config = dict(
    n_kv_head=5,
    activation='tanh_gelu',
    norm='layernorm',
    qk_norm=False,
    warmup_steps=200,
    decay_fraction=0.745,
    final_lr_fraction=0.0,
)
Each number is 128 + 24 x the weight over its row's rms, rounded and kept within 0 to 255. Layers, rows and columns count from 0. Numbers have three digits each. The size before them is the row's rms in percent of the matrix's.

# layer 5 attention query, 160x160, rms 0.129, rows 65-119, columns 80-159
106:097150160131095116086133120114117123117149141138128115081116114154140126132108127113069116184153115119115135119141141128083109144138099097148111154138089081117130112120117129147113126127154109087109132155137124153093108125090136135191111122
106:103119154111173129144159128106123107106105139113135137110158156119142135148095109102084128101130134090119153115120177140133151111123120119133105116107150158155114123155135135117173145108141115141152119124102174097125154178156137108130100109
110:150126161138104143160127148095109154158124118097122127136123140089144144132115087080120108160120149124120147116125130128133138112110138101127097129115087130066118115128110132122160147141158100101175153124107154131144101101119074153089155128
111:134129151148111153083174123146106114148154130132128154123146121148143100106090128108106108158130143120125120143118094132113080144135104069103111142096139177145139122171129119132141089134167139117138107146119184098118098175150143151147102113
112:113165118083139122140138130128140099057109140159142112143149166184124124107120083143121113134141147161096131114120109145127174099139132128123138117062133122108138097112115158101142122128149130152148132168131102082142100083143159119142101114
102:155080137109136115144088089137164155128129157179120087117157190148100107156119121135112087127082131126122122151139125125126100147136143136161103133112112192115134100134123172129060155142095186123125110115137136141159147151115097096096133102
104:126140094185111119118108143124124183137147155104115108130133131128148096180123157140112123114094132126077131130130164165139133124092143147086126125108147185128122104167122069091149108172197114108108096142098116127120145131163144121167136161
104:098112123145149167175173132128117124125114101159149124162133109140121094104139139131164119132131124079097122134111113128136127131138178111129110178154118161168125148105129144143125109132130129156114148125082124114127140117124141174156115069
113:115089137160154107111137142114129108161176124137128132111141144155122173090151122114103139084095148152099138106117164108107118133052137122084148117149155075128071120131163175094137136108158146125133100139136142123142148138125161104100127128
101:117138121105105145152118135116173124121150138149101112173163159163135091146152120127097104150115117158121097178099118125166152156081149094070155109178098103148128143101124114105113113105137082107132123134119138148160113108119142089136092147
107:129104114128154114104134131145108138125150159145157136142136116115156108160114123119138126153118090125126093118135115175115132090116132153155149095169154144107104130141116144108139152159096100129095103129107130084094105153097087140121117109
107:129099165135143153130151165150141158132121120102145105140138094153129166142121129182138117163126137109120127133080094128159148136063110109108108125162095161119163177128099140111133123091137083121103100149153122111144122139122097128147144129
108:199131107100152117088158107128104099151140150164140130109141119136122096115151117113113164125098136131115112145089107140117129115101137082147109153141171116162140103123131151133121136107097130098143138148166128146126150084134116113201086102
103:112117104104118119115122084140186122141101182135143131113136055119143113107144144116138112142105195133126156149175124119131109118093133123158095131118164092111117150130123112118099146125144092134169166155148103126112109110152133133154109150
108:162142129167168131127148138124106119097119103146141159147138139153161112142115126136148147150091087132129107125156124159121141107091098123092107157112098102162078119152131118131076138122116117104113112099141145097114116098161103146149154107
107:115092076126146115144156131157161109124087151099195127119122140166138133128129153137104123127120126102099173108150158154170136157148122115114109165136141140102111141148122113115138168126111106141141130136146193125109107097111143170094144109
106:091162162092155183114162100155136144149124151096103114126123146128141161148147116111132138146138109121114048130104083133144157132131096119138081165133137084118107132160119112108117159158153115154146111107164141119113150104139133137156123111
110:090126106139139093117133168093106131095166158139121118111122147149136160089082103106162138125148130168105103132118117128114143121171111125157076143111116154171160188131158147114147157109116079170096183156127158127103136116134165120107141101
109:145110167170143092124100086147131142127111113140121159111121147189100148149147121127139119135128110132135125106126130144139102115126118124108144133108124160135142115091087096105102178104140117161168118142144149113107119137097136133148072131
106:129143141136138147160133095103106107120164130065145129130092097129160099153149123119132124071161143089087111158147122103134132112139094160105145155126148132092134098124130139168119108142121128156088119187101094159136128155137085205154097081
106:132136134120120131125113128164115096129111114166121090115160111132126109141078115130132112119099090171106139143107174138090177145130172124109105128151182128121132108109093139163114136073114138124177126182115154111125134111122153088155180087
108:109152083130100099166130142148107140122124097101159133147118107108153088150137100118123106134124106099124131130136099114125141125080147139168111137137137111110128059150126151144113124127124137124115136125130137088118155165124167102113134123
106:120130113103152139122114142152166111118143055131140152120186110161123114153133125151156113134132115162126100101130104068128147118134153111081145133130118134138097126112129089097086132156123135087093112140112107120131122131117093142137135109
106:085147129140125103144123145102171177150110142143116136122119150160147137139159102126138156100152129150100106104127149139098139146158134150138132134102125162106122112140166141142105112157121137119144112144151107141100118105112149159140140174
106:099162153137178139130119157117131086134127105110129120144149099100145145155083179146125140110140094076146141165160124169094149105113185132108122166128122096135102085156129122144130125114112120146131105152152141141106134102161118112123128154
108:148096147184105145159116131111124106164160120157103081085125140164148096107101092104161137112122140120151091137111137124088127130110120150120105110150143100122132160172140129119152093145098098162105153117084203119130110132126099141127082155
115:113129090126131140134101090114061116130134160099168106141146126126138138130125118101131124154111132174169124133096146121129131143134152130088162170115132109124115137156132132154134126123096114151106124118143139089133096127119097140152134158
110:092154131147100163129116108145164110169112112105121100136127125125115113113101118164104114145133123128087102099107142144123082136148088158103086144101094141144089159127130155169090124138118116138091145095170163094168150136116146156142122148
111:082129158090136150118147108125087112132125176112097137106098126142100101147135104096100128130141155145140139137177116166170147133132155090122126109129108115183075108157070109151114183134126114105128146141140160110172108086097132093102201109
105:136121115090141137141134136132094147139162094122138173127084122136109100158134095109139129104127183132106102084144123148124117181157103132106155114183128122148123150131077100181147124108095147107117161105131158133156131104102174143115151144
114:148123148119138127154164115124113157141159123149123124147130127151150143114179093129109108181153098101156083121152148108105094116129169143099116122076161115106095112147129134151153113167134165159127147144096141132100162129119159087151124132
103:093132134109161079130091127096145150101155092150148120163117138094153100146124154124140163143107138108133125172152106120153117126127162143131125135146145141107132137156136087127137086160119110187111145127148112127119119099136152143131138162
097:122139101116087135126166100093119140114098186123090084120151107150152134090123121153114132142128110128138095135124080106124119170147135121145131165180131142093150136129165173127134055128134093156132133151114127143138136106144180143173115155
113:131118177154115146147134120110113132100116115136157092180112142147112137136125116093142159146153100160150154142101117119099138126121116131143097111164133192133128137151149136121087144081121112110118140172128091158111101123132119158146139113
096:126134152097106143128090099161161171143114097137131148137115138130105111076127128138112154095113117151087195118151150128159122118123149149146129109114132088130115113100131138101147092149146121157135159115118149112123154145127159111143110136
103:154115157137117110113126092141141100156115118112120114136140140110110130094159139135110092139127158138123073119172116116095119135125128157114151147116141082100118169112101108150130133158131107138143108143145143123158125115134176105126120129
104:090143116120071143135148103124124153145136117131141122098128126125136109103104110104148080155116152133107068066167103086152146134090145144149144109122126134121109105117081090165105117116154134121138131123128115171170108125134148100087122105
088:118146100123105146168089180133105154113113089115114135108146108150153124128142106146139125090085124132085140194096132163125139165126147121115148149160136125114137135094114156111142117107108082121122145144135167131121153175127134132109143135
124:160117152129124120146150095157103129118156106160121154118149124112123160200098103127132162130185089123156161132120108112103162155126126134156109144155131150137104129123146113139150152102134106099158162119129117137132126118153118140133121120
092:090134144094111155135158145167120150136145146088086132115138143128086125084096135122148135094130152124135131159110128120137094137129087115137096096108131138153141101104139101089142137146135152173132125159152110151131108126110102141068176097
097:136113088089125160165131112156141160116153102153086102118117145101165105124140137111130104159115143132157095154160147116111132129142139100140113100171157134087103165112137121152108139127152136099122137144122133149126137179106144131138169119
099:144117094145108120081149112150057173079140097167122104140136187107106184124152112135123129136103140097133112095108158126170147156139109103108131118111100149074128158125133140140184123134156139127152110137139110158150128129120101119121173101
107:132148156133150145085154084155112111092125116162174128104137169090130149157116103095115143130162179139142109128110155144119119135164113082148145127151150178157136101141130107147160106095099103120100156148137149154162122112139136148139110117
095:091113131102105140117124106080138118105101149136089126132131116128154119124140116187127166166115178148174136150138160093169136153140148125136123087132092090084158174099124134150135109121132120168118124095140071139156166131140104116127129134
096:127128155126121117079174129117137150113150143153156120148089184146132157136129112135061144110119108091144124139190127104124149124140120125110137130140116083122129094130103158125083120117144148120084081088135113126145150142158125134111101092
114:086129130102148097131133124129123154160153109122141110106098121151150073108133130139110121150129126146093099141152149156109073121149155177119179110103088105109115138109098124113152183119111088183139159155102152137112142109102145114128149091
095:090165143096078138146105135155158147129142153131151151137143133122120076168145132147130102098122157130140141120135143118157148102084143097157147114138154158143155165132074137089119174110096114127140078105125097145119120118114153128135085121
099:084133104097162152140129113168174115123135152135145126088161127134099127111127163089164113141135104145108119129116118120151125150118124076115132101106099138145118114143136161105137141117110070139103172151145152094140159101111096106115135144
104:089121105120131179177151108159124107121117105146125129110148125142124136119136127150112131124101139129149183133127112150097125126132121128099135128145101135090127105149135132149133169128097141166143164115195137148138102129149160111142132129
104:101153134106159154083139166146131165140143116099145133147139124123130124131078128130113118172179132123109148130094114086139145098109108086144085103130156085105091093123102153146162144135136094147065114159147069175133149106122139141096127144
101:121133135140117151134179107106155113096152116144113151129121165179112100158132177118132152112150090120126146137106102109129097135107092173163136105155092149124115123099140094116156100120089086091124109110130162143126097118168177118119110111
094:137134158105133102112109143124113105109132113123086109126130120144134124115140145141114143110143161133139087130185168123136161152158157101119119112094141118107137123143152165089167122126104116132126099134125101103095124102124147128167139132
105:113108136154155180087117156110119117122150143145104138174151109155138112121115151144079105126112140148157125108147127102134118150108156127104218138129150129137116088133113133104147106118087081093168171180118147086085094117140116141095166151
105:135101113105150136100089157164077118166122119165084111137147134134119125120133121142112135120079129111114160111143123140082150100131130122126124156124089135118128171144114141112150100158116172106158129151149132104115137155171127154125118104
095:108128103193075108132114154092141143106095157155139084111125140162142128157132146124182096131136148115137121163132132110116149113098132138112087119135092164154162104108123140154122147137149126177174110127137110121134139132130142117129127157
# layer 5 attention key, 160x160, rms 0.126, rows 65-118, columns 80-159
110:113145141121092087130120127083100149124157173102089114121096137189137113123098130086126110160162120098123140146145166152124103106148124107112107112126124085144119099129117122118145081127137091092112159129165091130097128170097113118189160117
110:074146157173130124128153135125125095169083143124131158104162186120133124153111140106104084109143119116135108070104164166126134098144137121124113096138115171134158117122113121153168089119111125132133129121120130136099160175174139135108132108
113:150160106128129138160096148113133159163084153106126124155093139079142139097113117092134124146126145109103118091169105113137123088140134114120100100151123150127137151173081121136134129145111125107107162135069140124158108134090139121111153145
111:096144123123132135078163156178134150209116129107116152141152129155114117164118135128155089174123145128115109158126126106135081115110145140111107099123134126142136094162139105138140116115120142102119142105064140109107085103153136127114091130
108:093082128117124150103137144118089135096145160152140140129168163128103165130161127146121170117168124158095074094109150100165105117162173159089090087102133138120159107109141141130124139179130161133129166158124103110125088102119127118109082112
113:153117145135105118135088116133107130123109159168130090136120181168063099163125132127101101144149151148139110128133138131118138138142148133129108147163115147135120111156115126125099162094115165184091113081164147142137124154174124100074107147
111:122156104148112115113129141137127166119104138157107087118135119122136127158084135138135132124122112113100123104113143121100152142125143146096160149119139181160091140194147096117169139173158146095134116114144163120100138135147134143143133169
110:139151103113130140152125104115094123148121116137143088146160122143170141163114142100165119165118130137079105111109107143143090152145134142134122136125155156138109148102135138156155140123167165125084152103103146107123136108155111131118144079
115:080101130135153105141145122123132117176140141114141152104144148131142160086145089083154149120100103122092160111162111118077175135102132108120138140129181121106112120109140165090119165120154127120171076130113136117164140117129131111109115125
115:125118103103125107147171114139142129146108132136113115116135161147128115141167153129119152119104077139171119104132150143152107180129118130116139095137085126124117148090114112129159140124141120100110112082131109112140138122167145069147117150
113:125099088135157124148156089141118171126178136108152127109144146109165102119130119083095086136162092134141120148120112152119127091101115138138145090140069163147139128095138126071123164116092123113179118120154161118138116129110126156117131094
112:134087142137189144115111132106147156121120092081103108168162125143096167148102132149125110164118150081100099135095143129133110126085098095107147136152138167133137151165097175157132141119119122122116084093114109098130116119147133121153158150
117:145127073146130116111110095099139125141133105185128171125156117126132139128164100126078139139142117166123130149104136108117122097092160072144130144119173139136128132127135117135128155160101140114100154146171140089125153075104104117158127097
109:121153134166118126136111078148146148133149152120122166110129124143136133086107133124164121102138147098126133150119128147122080139101145174172116106117137117131077157157140153116105112132133146164161111097156085145065154115135118107158101113
114:130161172104153115095148150110117117125142121143123122095175129149173133108137158122087153131067093111145129135152103146111143139111103133139147155147118110139099111115136091120094145151066097125100116097110158123148151119099130129165105168
118:104081159109123131137139123111179127119091120111158127103113113109112142119124157143112123121094173116094154089134132144131123153144113141145140129164160119107084151114153133145173170145091104147138095126113157156131098122107120152152125142
111:065091152160156143111135128119115128140111123146119111138123125138111161099122139107148146147150095096151096079107095121177156148132115148155092096108079124134101105152141085136126143156125129139129095144136141129097153148098118114134111133
111:106132119141133137140122164105152144130148150116159180119130139149129145106093088135146120129149168149069147135101136126128095114125126126133088098130146141095136185142153140115141144100141109122104141130126112154120142139116126103117125123
115:142117152161081103131101119131154120166109122155137125126142138146112181161124135098105145126115115110137090096086117140134116139152119116159127133114173115127133157070085097128083127106121089180158106142138145098087099154126155146132091113
111:154120125117072149124140110108122100164145119097127146161112131105129124126137112104139128120163114121117161146113111138130115138140102181142104170153087124097140137166143135144122117107093148147089134158106138134130113156146122220136145115
108:127095121142109111112108129151130094092111108151104138132172118131121106125119110133106095122111100120143099136110162154137138156094166136106074143111164137081152094098102125179140187104111131099134133150124129136159136117079145113118140154
116:137114131134129147147140127112121110156155122116160186132105121143167093153093140112097143172110100117124117126102112124082167154109160127114095108140119113136085075151133149158122091132106170100121135150107061133109115166120159146087134139
108:114131140118140123135124146104160116144095114124174160134133115145164112129121137146153105078123106178161085139144123130151179143135086101104141114135092144176097158128135105096109114127135157120115119091111152154108073099122106131155122110
109:126148180110137130166109152135137175150136122131148148100140147106139109152148100168117125114154143159105106067159127090083139170110120105115129108116140124134142125170154111133136115144093106090121061191178122111080090132136121171149145132
106:103152103110148146127149145116106087160101125128092097170142111132155109104115145184149115096148124087138156121152117164130155107129147124136114139134106113107129116110149119136098167139139101140176123137132143152102134083143121161117086106
111:152130163168132113137113083117124130135139135139083091094099115172089135101113071144141149139139134118125099151122146122117138171136133153096151098126143112084093105141145123114120112180121076119103175098093149076155132140134105088156122103
122:105136108091100176149103112099134098116100128093123113123157143137144110089155127127156087135121141156144129132104158152143147157151135083104176188105135124106153099118128114145129132111104084120107119073130112149108121115127113124161128139
114:100124165140145148123114103148099083109118175100095143131138102157134134162083098127145108118136122148133162119092161127130138148116112152121099167152108114141101118143131162122140161096144134097075108100151173125161119135136114147124084144
108:122125186111129132133112113140094075122137140155127116131118157112106108088145139139116120154134122123132162129166096140112140138119158106090103112076127158181112123197127127160158138086110130115154132106093108132149105096089137120143172099
116:133089145090112131150123151090098207139113144108151175104115136108130100124083142124154142101137164115136108104115147122102104151113137131127164132138095137145150109128062105137163134061129120126135161163161140102172190110111159120117137115
118:124140146097113124153142111104079140171120117116139155116132136132104141124141126136139132168102093108147099138150138162094165145128142113108103134127165124115136093144136107125129128123106142115140159124114134115093160125142162081140079131
105:095103173117155125124172140169144173137125096122127135112135122068175126149118145125182164117117167140101106130123130094128143141100162076141162140095141132127141140119146116131129154116110097168120091123175105124153143096133098132135131114
094:139133135153120072126142162174100175182122111142122156128142157154137114110145114140129131110157106170142179115079130135155130164123130151140134121117117118109130131130182137133156051119157099133128145112124129136145129104123131139141142124
105:118125144119122139113085123073138107141139171103099132145107152085144138145126168123144153101157119129139160136131105126133150137141123165111126121136129137162107104137099147128102115170170144135134131154095129104155112116116109119141116182
097:130175144120145109100129155162135095173126111110141110106155088126173113135119103081060150107107109143105165130139106129149138126149141154125111149135085152125162123159134126066109127176161093155119136138135121108100158120109153139180077127
096:153156121139126121127169119173141103142128128126183064073133127127116129123133089121114118105139122119132121132101105150072087143094157145121175161130098156099150149121180123119124128147127114112111117140158135119128128160151132117066145149
099:084180112097132129112121129152149186095120104102147123147112112207147127142128126093139087132115175129140107095104148120138112100114166142129098128115142138094172130143144129151149145133135103070117123135144162103151130134126139100090157163
090:137102128127159156109141132146116140095091130132129156143101086152113141146122120064136135121124115064157109123145147146133134142159133103109142155156100085107163114107138168096105157135137136115118139133162097148128139146129122118092116135
106:115132148117120098150100103112139119121087106166132156142159144120170138115129099131126128121133139120091097111178087122128136103137142129134099139102117163151100198175083144155096128135160124142142131112119122123180127110113150153143103107
089:122125120101121121140148092119127129133158155138123155107131170121115137113082176076144085119124138123119108126105075128204062158123165133119088155120122119120140074119109143102157093132175131099131118179135140120102116098119118163135175102
091:142122073092141132173105097161122134116155125128114118133120108178163134115121121110093156136140128160158160122138136102089140144124151105103132154133149146148069112118128137093147100157144128101163138133134144139113132129129145127116114136
097:147135114137090101123159159046126165129129168144109146105124140111128188142121146131108155112127145092119131129123128124106123098123088100124148160111135134111119123121131084093170082137157134112133126121097155111101181116134069112120133110
105:144117149116111151123119153135120132102123134122123142137150170097148109140118137152149120119130130133110134106134157164188147146137166103116136122148138125185088065139101103136140120130139130142157143155128131167129106145149169113142128166
096:092135111142136097136116100109153133103145146160094130113145088112048135097124114122109132131112184171122131154135109174131109160128135142088166124181132156092135109139164113094172105158144114168126109123150114122130134134114110115147136128
097:112167111118093128150105144092161111100137157158143121125154210136121132139170112113169150127153159119131169173165147101096168167138124175109093153130079128144160102139115124119129157136136162106091085126118155107105112163109110131135146151
112:138161131147119141140113145167130133147154109124151101146115106165147104156134139116106145168132142142070122200156159142120088162170097142120121143136124108093117126113138112093152140124116072131119110163132120104113118127141142087131170094
096:121153132108133150111169124139135102127092115153091126118145137119141124127107161092155134105127120145085113083157118154167156111113137109153131139128138127170132136098120151096150179167083130136140104122149178139102163156147105105086123147
102:102108098126166172123104128152119137181119106117125143090156113138098123092084119096145156161130149142092098112106141170129128101147141106130106148108072129127140101081139170143122128111127153144068157151110139141100151143159136171056148137
100:139180149115144157171153106121168132103139105136132094129146117133140141104101131159145094111110135107146118117113133144168116147115130089105124086129117159113135115142124187131157120151105164147069145150134082143104093137129140123168109156
111:120124118113123144141139110127128156088150107144143150135140117124095130170073098105176169134098107121100131082118078142108160086109117112131127185138165108169164117166128140147146167155143140150092122123058140164124126163104133124111122151
099:173138154134124109145123120121129084132129116116132139105114142138112099172141165132125182086158108107106111147140108137123107104130119133133126110166117117146096131120105111169119143153137128105118125111128107133119114107128173126122135130
095:106110148127108137151118143148115148154107113139119067111130121088150135120108145121125155106109127089113147113137124087105149149146152134157149105124135124093143111114152154133167113135098137094135098131155134103129149138127100124131162076
100:097135133119131146173168138141082119130106167121099133099150127144172073172137153165120130124109083138115170096124111143131091116135148120104144175150136129128130132114137157139119157107086140111146108124122130125124122103159135126138108138
100:119130148130153144096148140106114124169135112149093104141096095092128122112104148150123119138122170162166121136149118110110147112147100117130139116110124146103158119174102128115125122130108127133129123112170101140136091104170108127130126112
# layer 5 attention value, 160x160, rms 0.142, rows 64-95, columns 80-159
080:109078114109109130106128094118136147153116127126114146152116153134111091116132136165134130101134130141121138123124135120141123097112082139111180138134170134193115129107099141125115115126115114109109103152104124126155119157110126127150131143
083:132116143105175125151163140113116109112118110148175119125105106181164180160128149142175150130137135121121171138139144132096165128114154105127136082162131148125118094120111097075127165135120150131097141118144154113117158131104119109099105145
086:076149174136135125103176135119150113111137135142112136116098093130117153133091146154116090109146120149113148154096152132151123137089166136158157148136104160131145119058161134151107120136133129098101094121117169142127144126129187177177132157
079:092119134093068111159123128097132099137144101132121173132140121091181122095102163132145148144171147134140162121127136156109154112101094100156118139125147093167085152130162129125141160123152103103151121151091162086131135063142114135123143129
084:171094141129135099122135146161124167138119137123139120150130113080134116134158136150132099121130131128173196132149115145155116125151141110121155205062100096137131118098142102092121144087162164102132157123124095164145162102127096065120075123
083:104122129102119164129191159085104143093126113101156149144121154095124094108134140146079114151112119124125129190107110139142166160103124126180164073110127168148118112138132092118098124137155184133145143078119145092104105132150126153115116115
080:146089155112184108142120116099131134136098142096141099130091145183109108095172133162099144176108096119125107173134162120169121142146111084128150129056082135171134107136118149130132134141157109134110083150137120132116121134141127112080104079
087:142090097171137118100110147107190135158115111119102152108142126135113096104119104118131179146119182137117076144099102129122112139123139137181152124129120135140141109141135171125142147158133126113091139071131129118149128168117136148088133116
081:108143107126120142122132101119092164109139144164159100154152104106157136144156115170140126150108124115097136130154120113091131135117110178134158129097166165121128136105107156135152093108141150117050134123106086137137116136117131151124139091
082:159148131152154118109100092060204158122131082118146079153101107130141094104108165155137124145107119130147119121147137132092103176164128119124117155166133125095140187101129127135142135148122142128090100098150126174106149148152061134108111107
077:135110124133117081112144108107118131153177145081125139132093160104115143148128099112111113170095149158151134121127135145112110196120147165150133175141111096123140136144094082112174137185130105103146160152092184149110123153121100113095149139
082:158151116133123138080167123117167124158127117083133115153127117141138106112148137090124061124122163109156148113129104125106172145168158114085115096098093119088096133149147119179137147156158140140143162112106166096129149154163173126152167120
086:147128098146186145130109116116084132100110114121113124160154134119162131138093112103121152119115165156138120120151122146083163166148092108119102138098156125118103103115126161114084116097141126132130130128155137127097140102161129093191130100
088:116150101182114126125124153118159159176163125134161165079144074126097123125123095140108120160156101137105124142073130117121135080106109141133110187128187126095103146144159130115119110148145106092092110150130142127110149160143137181106111136
080:150111120107141120130121087105126120167131154114167146130113135147087132147143123135127100071125138108096128121126158125104089131115195099143157109132119124142122110139132141113133132114141157116139144130152100119124116035162109100122133159
079:074113107134144127099109129064125149165143113142148125088126095175113141113102137114100128115134109138147130121112105108121095117095138188116116113096121137105122107152117089128129106105156162163146137124133147146145093110127158095114111110
085:128137100128080161148108127104138119113143141104136133113153165130125119118116111112117056123138127142113124188103089128183126149132181146097123148082106116105084103121092155128094122134110169109167124114132139151124118113137101117147141116
079:077114139105129151094115130142105129150122128157139150146104082159129089082120166078174166139146119172157138095118177119141103114160093127157129151111101101139151115123143160146149156126100157120110145124124131106157128119123131100119123095
085:123123135093160123173115137125158131147076130151130126146139143104151092135141112123137159117103139150099139147107136152148162146082130151118138125135196148078132173105146117133117124156115136174129115090120123132140118130100165120100141121
079:108144100157124130118126122145131110144128098125124102130102151139163137112156157178098136105097110153135096142154123117154156123119124137130115177117093128144132155157134127127120121155143097142151180126148122118150166150088097136084093134
083:145148133138101106128167116092112132138121110127127184129138115121099082117137086146103132062099122129144147153099116157080157070124103141108090091106149151164137156140147123174138103148178132163109117130133147107134155129126117108149115089
088:133145118118149164097149126139115097110138163120130118139133159136106142117127159111143167132105126100135110123106096157153160084102170087097117108126136103120114161118080120114138162122171094107167109119190147160150085101122127134129167107
078:116147140137179121135110099155141167169095110193069121136170122134189120121124136171134128148127126140155131133111111146146129166119138088107091131111110113133107114106110081152106132132169131083104147143144125119123128116122109156126130129
085:136119141127105133173107110137119131132118100118102109104128131101130180116093093140141131130128132111127109172110142127105159098128095088088127149141174103142144165172157152147120138111123132093092131138140099111099135116075165121109113138
083:116103108114120120186113098127126147089125136118139140170177120090119091106139168133149134124084152118094156122159107105098173168145095102130095124113126128100192107150137100179156114124169135137125134122113163175091118158131130137101132151
083:118165124097113129132203123144117143148124116168099140162102119120116131167130090150143146148132138086161129098127153110124118108112134132144104113103086134133141099128122127124085136170152138147118138077085112152138135113142112109109171150
080:143093188145116120125141084098110126092126123132133155151110141165148082129143124121133102163128156107080125175064133126112131153121127123119118183127168116127185132173138162118113125173145107103177140170110135105141152138095116162131121169
083:099147084079141131125117111141145134145117089129132112156107148121099150150130099138096148168137161104147130045120107093123137144135162119111151087156153131145129103128153072125127098154091134129153155124126088145119169130111103136109146144
081:073116149167144124129119125137155113094124097179152193108142139135096133122139138150140138150127146172104155117121128096117131125164166146117106091107130116141124143086120117114135133135126120149112100108110141109083121100128152138131131094
076:129136137105136159108135093128120139148138147155123114143151156096126166056131129096186092161139116110139087154148122128096123103133123122143178110110155158077153160148168118086144103160120082101106129132135115165141155132157111109140096174
084:085141144136086104110183148110174110123113145201123104143126130128108134112149065124165120114100171102096122107149117117130140149078102114138108089117135141124152127142171104111134110100132116144090147118123167116102140151157144111102165135
082:143124156128118122127150130133111131131097088101089147093123148116123093161158178135105125115101109105134157123095108116079137144132186133150111112163155118100129104171150155148122147137090127113150105137143128132073123177121112072130115152
# layer 5 attention output (transposed), 160x160, rms 0.181, rows 64-95, columns 80-159
083:149131162173135108123147144169096164130156111129159111117112122123124132100074108063112141125134117127113140143130135120151106184143106129124088124141116128132126127110157120109170141148137150144139167131146130121070159089163162152114151108
080:143145105132134066108116091150118138148120159126097124150072131097086127108103093140089075109140128172150137112132125146145087128103163143136135126115103140135125142115127153184134090184150136133157124141134131122093087158149083157146098140
085:159114144097120142140093113142151133170088145088106131128134137129149105163168120088179118145158120135105098149125094109129177132131145122096114085145126129145159108143117109155116122108133151136153149133107121110098113076127110083095138086
089:139090137176172162099097137150107147144130125122133085120140132161145128149140155092113109119164119149167130128095133124132110167147123113138165132169179171125150082139074070142128092078108116130122119136131115138134135160139151118113082126
087:090111135129154135108113088154139102106143128122121141128134135180129108103101106114121139146136151112116088120117101095115138126134110161145098109150100163121148146149106124176119145153105132180129106100103182134106097142161141183114160100
083:159137120145140106131112157136160084125119130108113066116122114194149143147081108096156140104130117113127108109133135128141133106133091120069092126165111093124114129126110141179142110141080084105129105179143153171164133135089138122147116159
091:114123103148094119142136146147129115120144159131123179086141114142134116120079144152161136059166121134151143082103147120091107121147138176138125152152143084146151139132126145089145133129101151101175162107097153136128152114103145191121133149
089:096165143070102147135189112161080136118122151126125104138118125123156108181139142104138132097130119097133139115140151128080168121118147099084117101111126103108106120106090080143105102126095149137152137145128103131098123115121104141151143137
089:101111127094167104152108113104141113141077120092117129128140103150153150103088124129108181171120163131141103145133139153157097145099157109116135111157056088121153127114130100092147136132134116174170108156145149119112094126142115105115093144
085:143141131095120117167141123136050101133130123114142188101144146108131130123138109116105123147168167140128143135067135123123145110097127108101097116080103123110119126100098128099127149134129099112191161149127122075135173135164167085106115094
082:113132146095126136132135113104114111131140130130086106126144101136135108125139153131169152095157076123098142145135137135139121101140127128140125103124206126132152117159161183084126150144131128135095120106133092119142175087132167144151108104
082:133078108116125102195099114182136145088150093176142111112144168146121151113124109132145161162076126126117128129118103115093145096128089088152143085147159148128124153086129140084085131092130104089111137159174124157101138087109109134132128109
085:132155170135102107145100130141134116170102143118129111154113130130079143129128164144146123134110120085136123169121172145156077094113169150140146144153101161142120167147098091168118159170113105139130115132114135136146093102121110121091082151
096:145138117055123108102135112126141083080117132141134121164135165122115129155141182113150130151118159133114110120159118134162159163148115111086136115124068110147151122158099137106120135129127154137187139133156090114134079113122118104147152116
080:081150137136156116133133132127169144069144125107140148112134122121089131121140150107130138173129094153140098144158108138139140130172108189110127120161173144104120172121113130151142143151088129101098152119071115139160123176154156147147117108
076:145115143092112164149137181187113151082094129154109151169133141115172085124147146130104115129150117134149127102143136125118139120122092150148190128144108135142157124135094135128144112167112118108119097152142104124142142099111095182142143117
089:137130169155139140068141150135133121128121108130148146159118128130155133152117143140138165111153102108184122112115116131074132107138090120130111123183174145179178154128146172097129105105124089167103109145128164101098135137112147114105087139
085:163099124140140132164134122139158122099097116108074133137143140146098163144137113136103128135131149118078127168116141107141187130109122122094134143141163179116135110164129108093158142111160114137119101155081152148081095136149143177088128140
085:096142137153077117115112111140093129108122129104126144115138106163149149138144110146127143136138132139098137117130130138124069143155119160147121118114015099176155103121076118114126105122122123112097169177151136106128119101145091145143117108
089:118078153146102108114185159114128117140149158141128115092127149117152075108076115128127101161127134118126101121095170144113108092091121118132158099105120127100141070122140130122117112134119146130079079109165132117117137176135176162166130143
083:148134139108162133135140092204141141093123154112126081112133134165158129111116146121146082146112121125103090083162140082165109173104112161125145126161106107126110104122126179110127126094107111121113172153164119124141122105141116128111156162
089:171141142131104113142107138094101178142091105120175097139088116114129171143086101134106134133166140154125114106121123100087133149162146162160149140110165139114124121141105166124081099151107145131097157128106121094113155161158106116100128172
080:146111120148100129121169141094136109123154123121133144135098147128109151124088124120155109107155153104133167096131118088125112113151136154174123150123124176134141097123166150112143098090081102174137131126120115137122134113146102080163134080
086:110131112086139131100162130151133169113102147157129158120127143156116131096149195068120113102118148139079129105138162122148164149125135127143136114128058181179102116117134126137154120128172105128143146128105138128136058112146117133111112116
090:119150143132141115105120130114121141116126151149118141124114124154106105129144123115097087115127087113139129120099126144140115084164162133112139146123122130118093169148169123095087171158101142108133133139141158097205115096099154136143111131
092:136121156095138167131102147137148143115185170099135164119182124151164116141130133070118129103167121149177132116101124149144126127166153131115087121105144083119127103103126117113143166123119100118173133113124096151136115158136125147159102136
080:124118150107175154142154122151156126154116155129112104102089109118130164128102161112102127113133128148157159090128116075133149121166086103131117110121107154105108146130125096111113170099109188133139109087139100135176115118126113142087127064
080:141133081134119137155137139142125140121119139160118113125169115162147109075105161102150111117125119158123170188130141148092080120133143103126126154139106133114129168130103151137127118143148125125094135101170143069141130161114138108144099129
086:184115126096138085112176127158101123174139141100113114145113128107145107102115099126127131135107103100163107170139121118128159131125131146111130160154064134134121112172145139091107117115090144149139089151105112141149129148159098164122140143
082:100093137138128099161104148139141093118089115094123127147117147151139071133126127135094153112096165136081178121098153167137133135114129151173095110159133098174092100131083136126137110134105172109142120134105131121170121130126118145113126086
083:136134085123152130112066139148102119122129129109132143120114127100156085162147160120143134140152098154149139105138168110174093083175158147102112115104068104104111125133112157155122138134100149147151131132145102117133136094092143154122086129
081:113110118129167135119135130131141109141158164138127126175111116096149183132107111082122156137149136144128104146127150109158125120123094130139126142100106138152115170095074103099144115098148126112124158145142131126167139102148109155119113069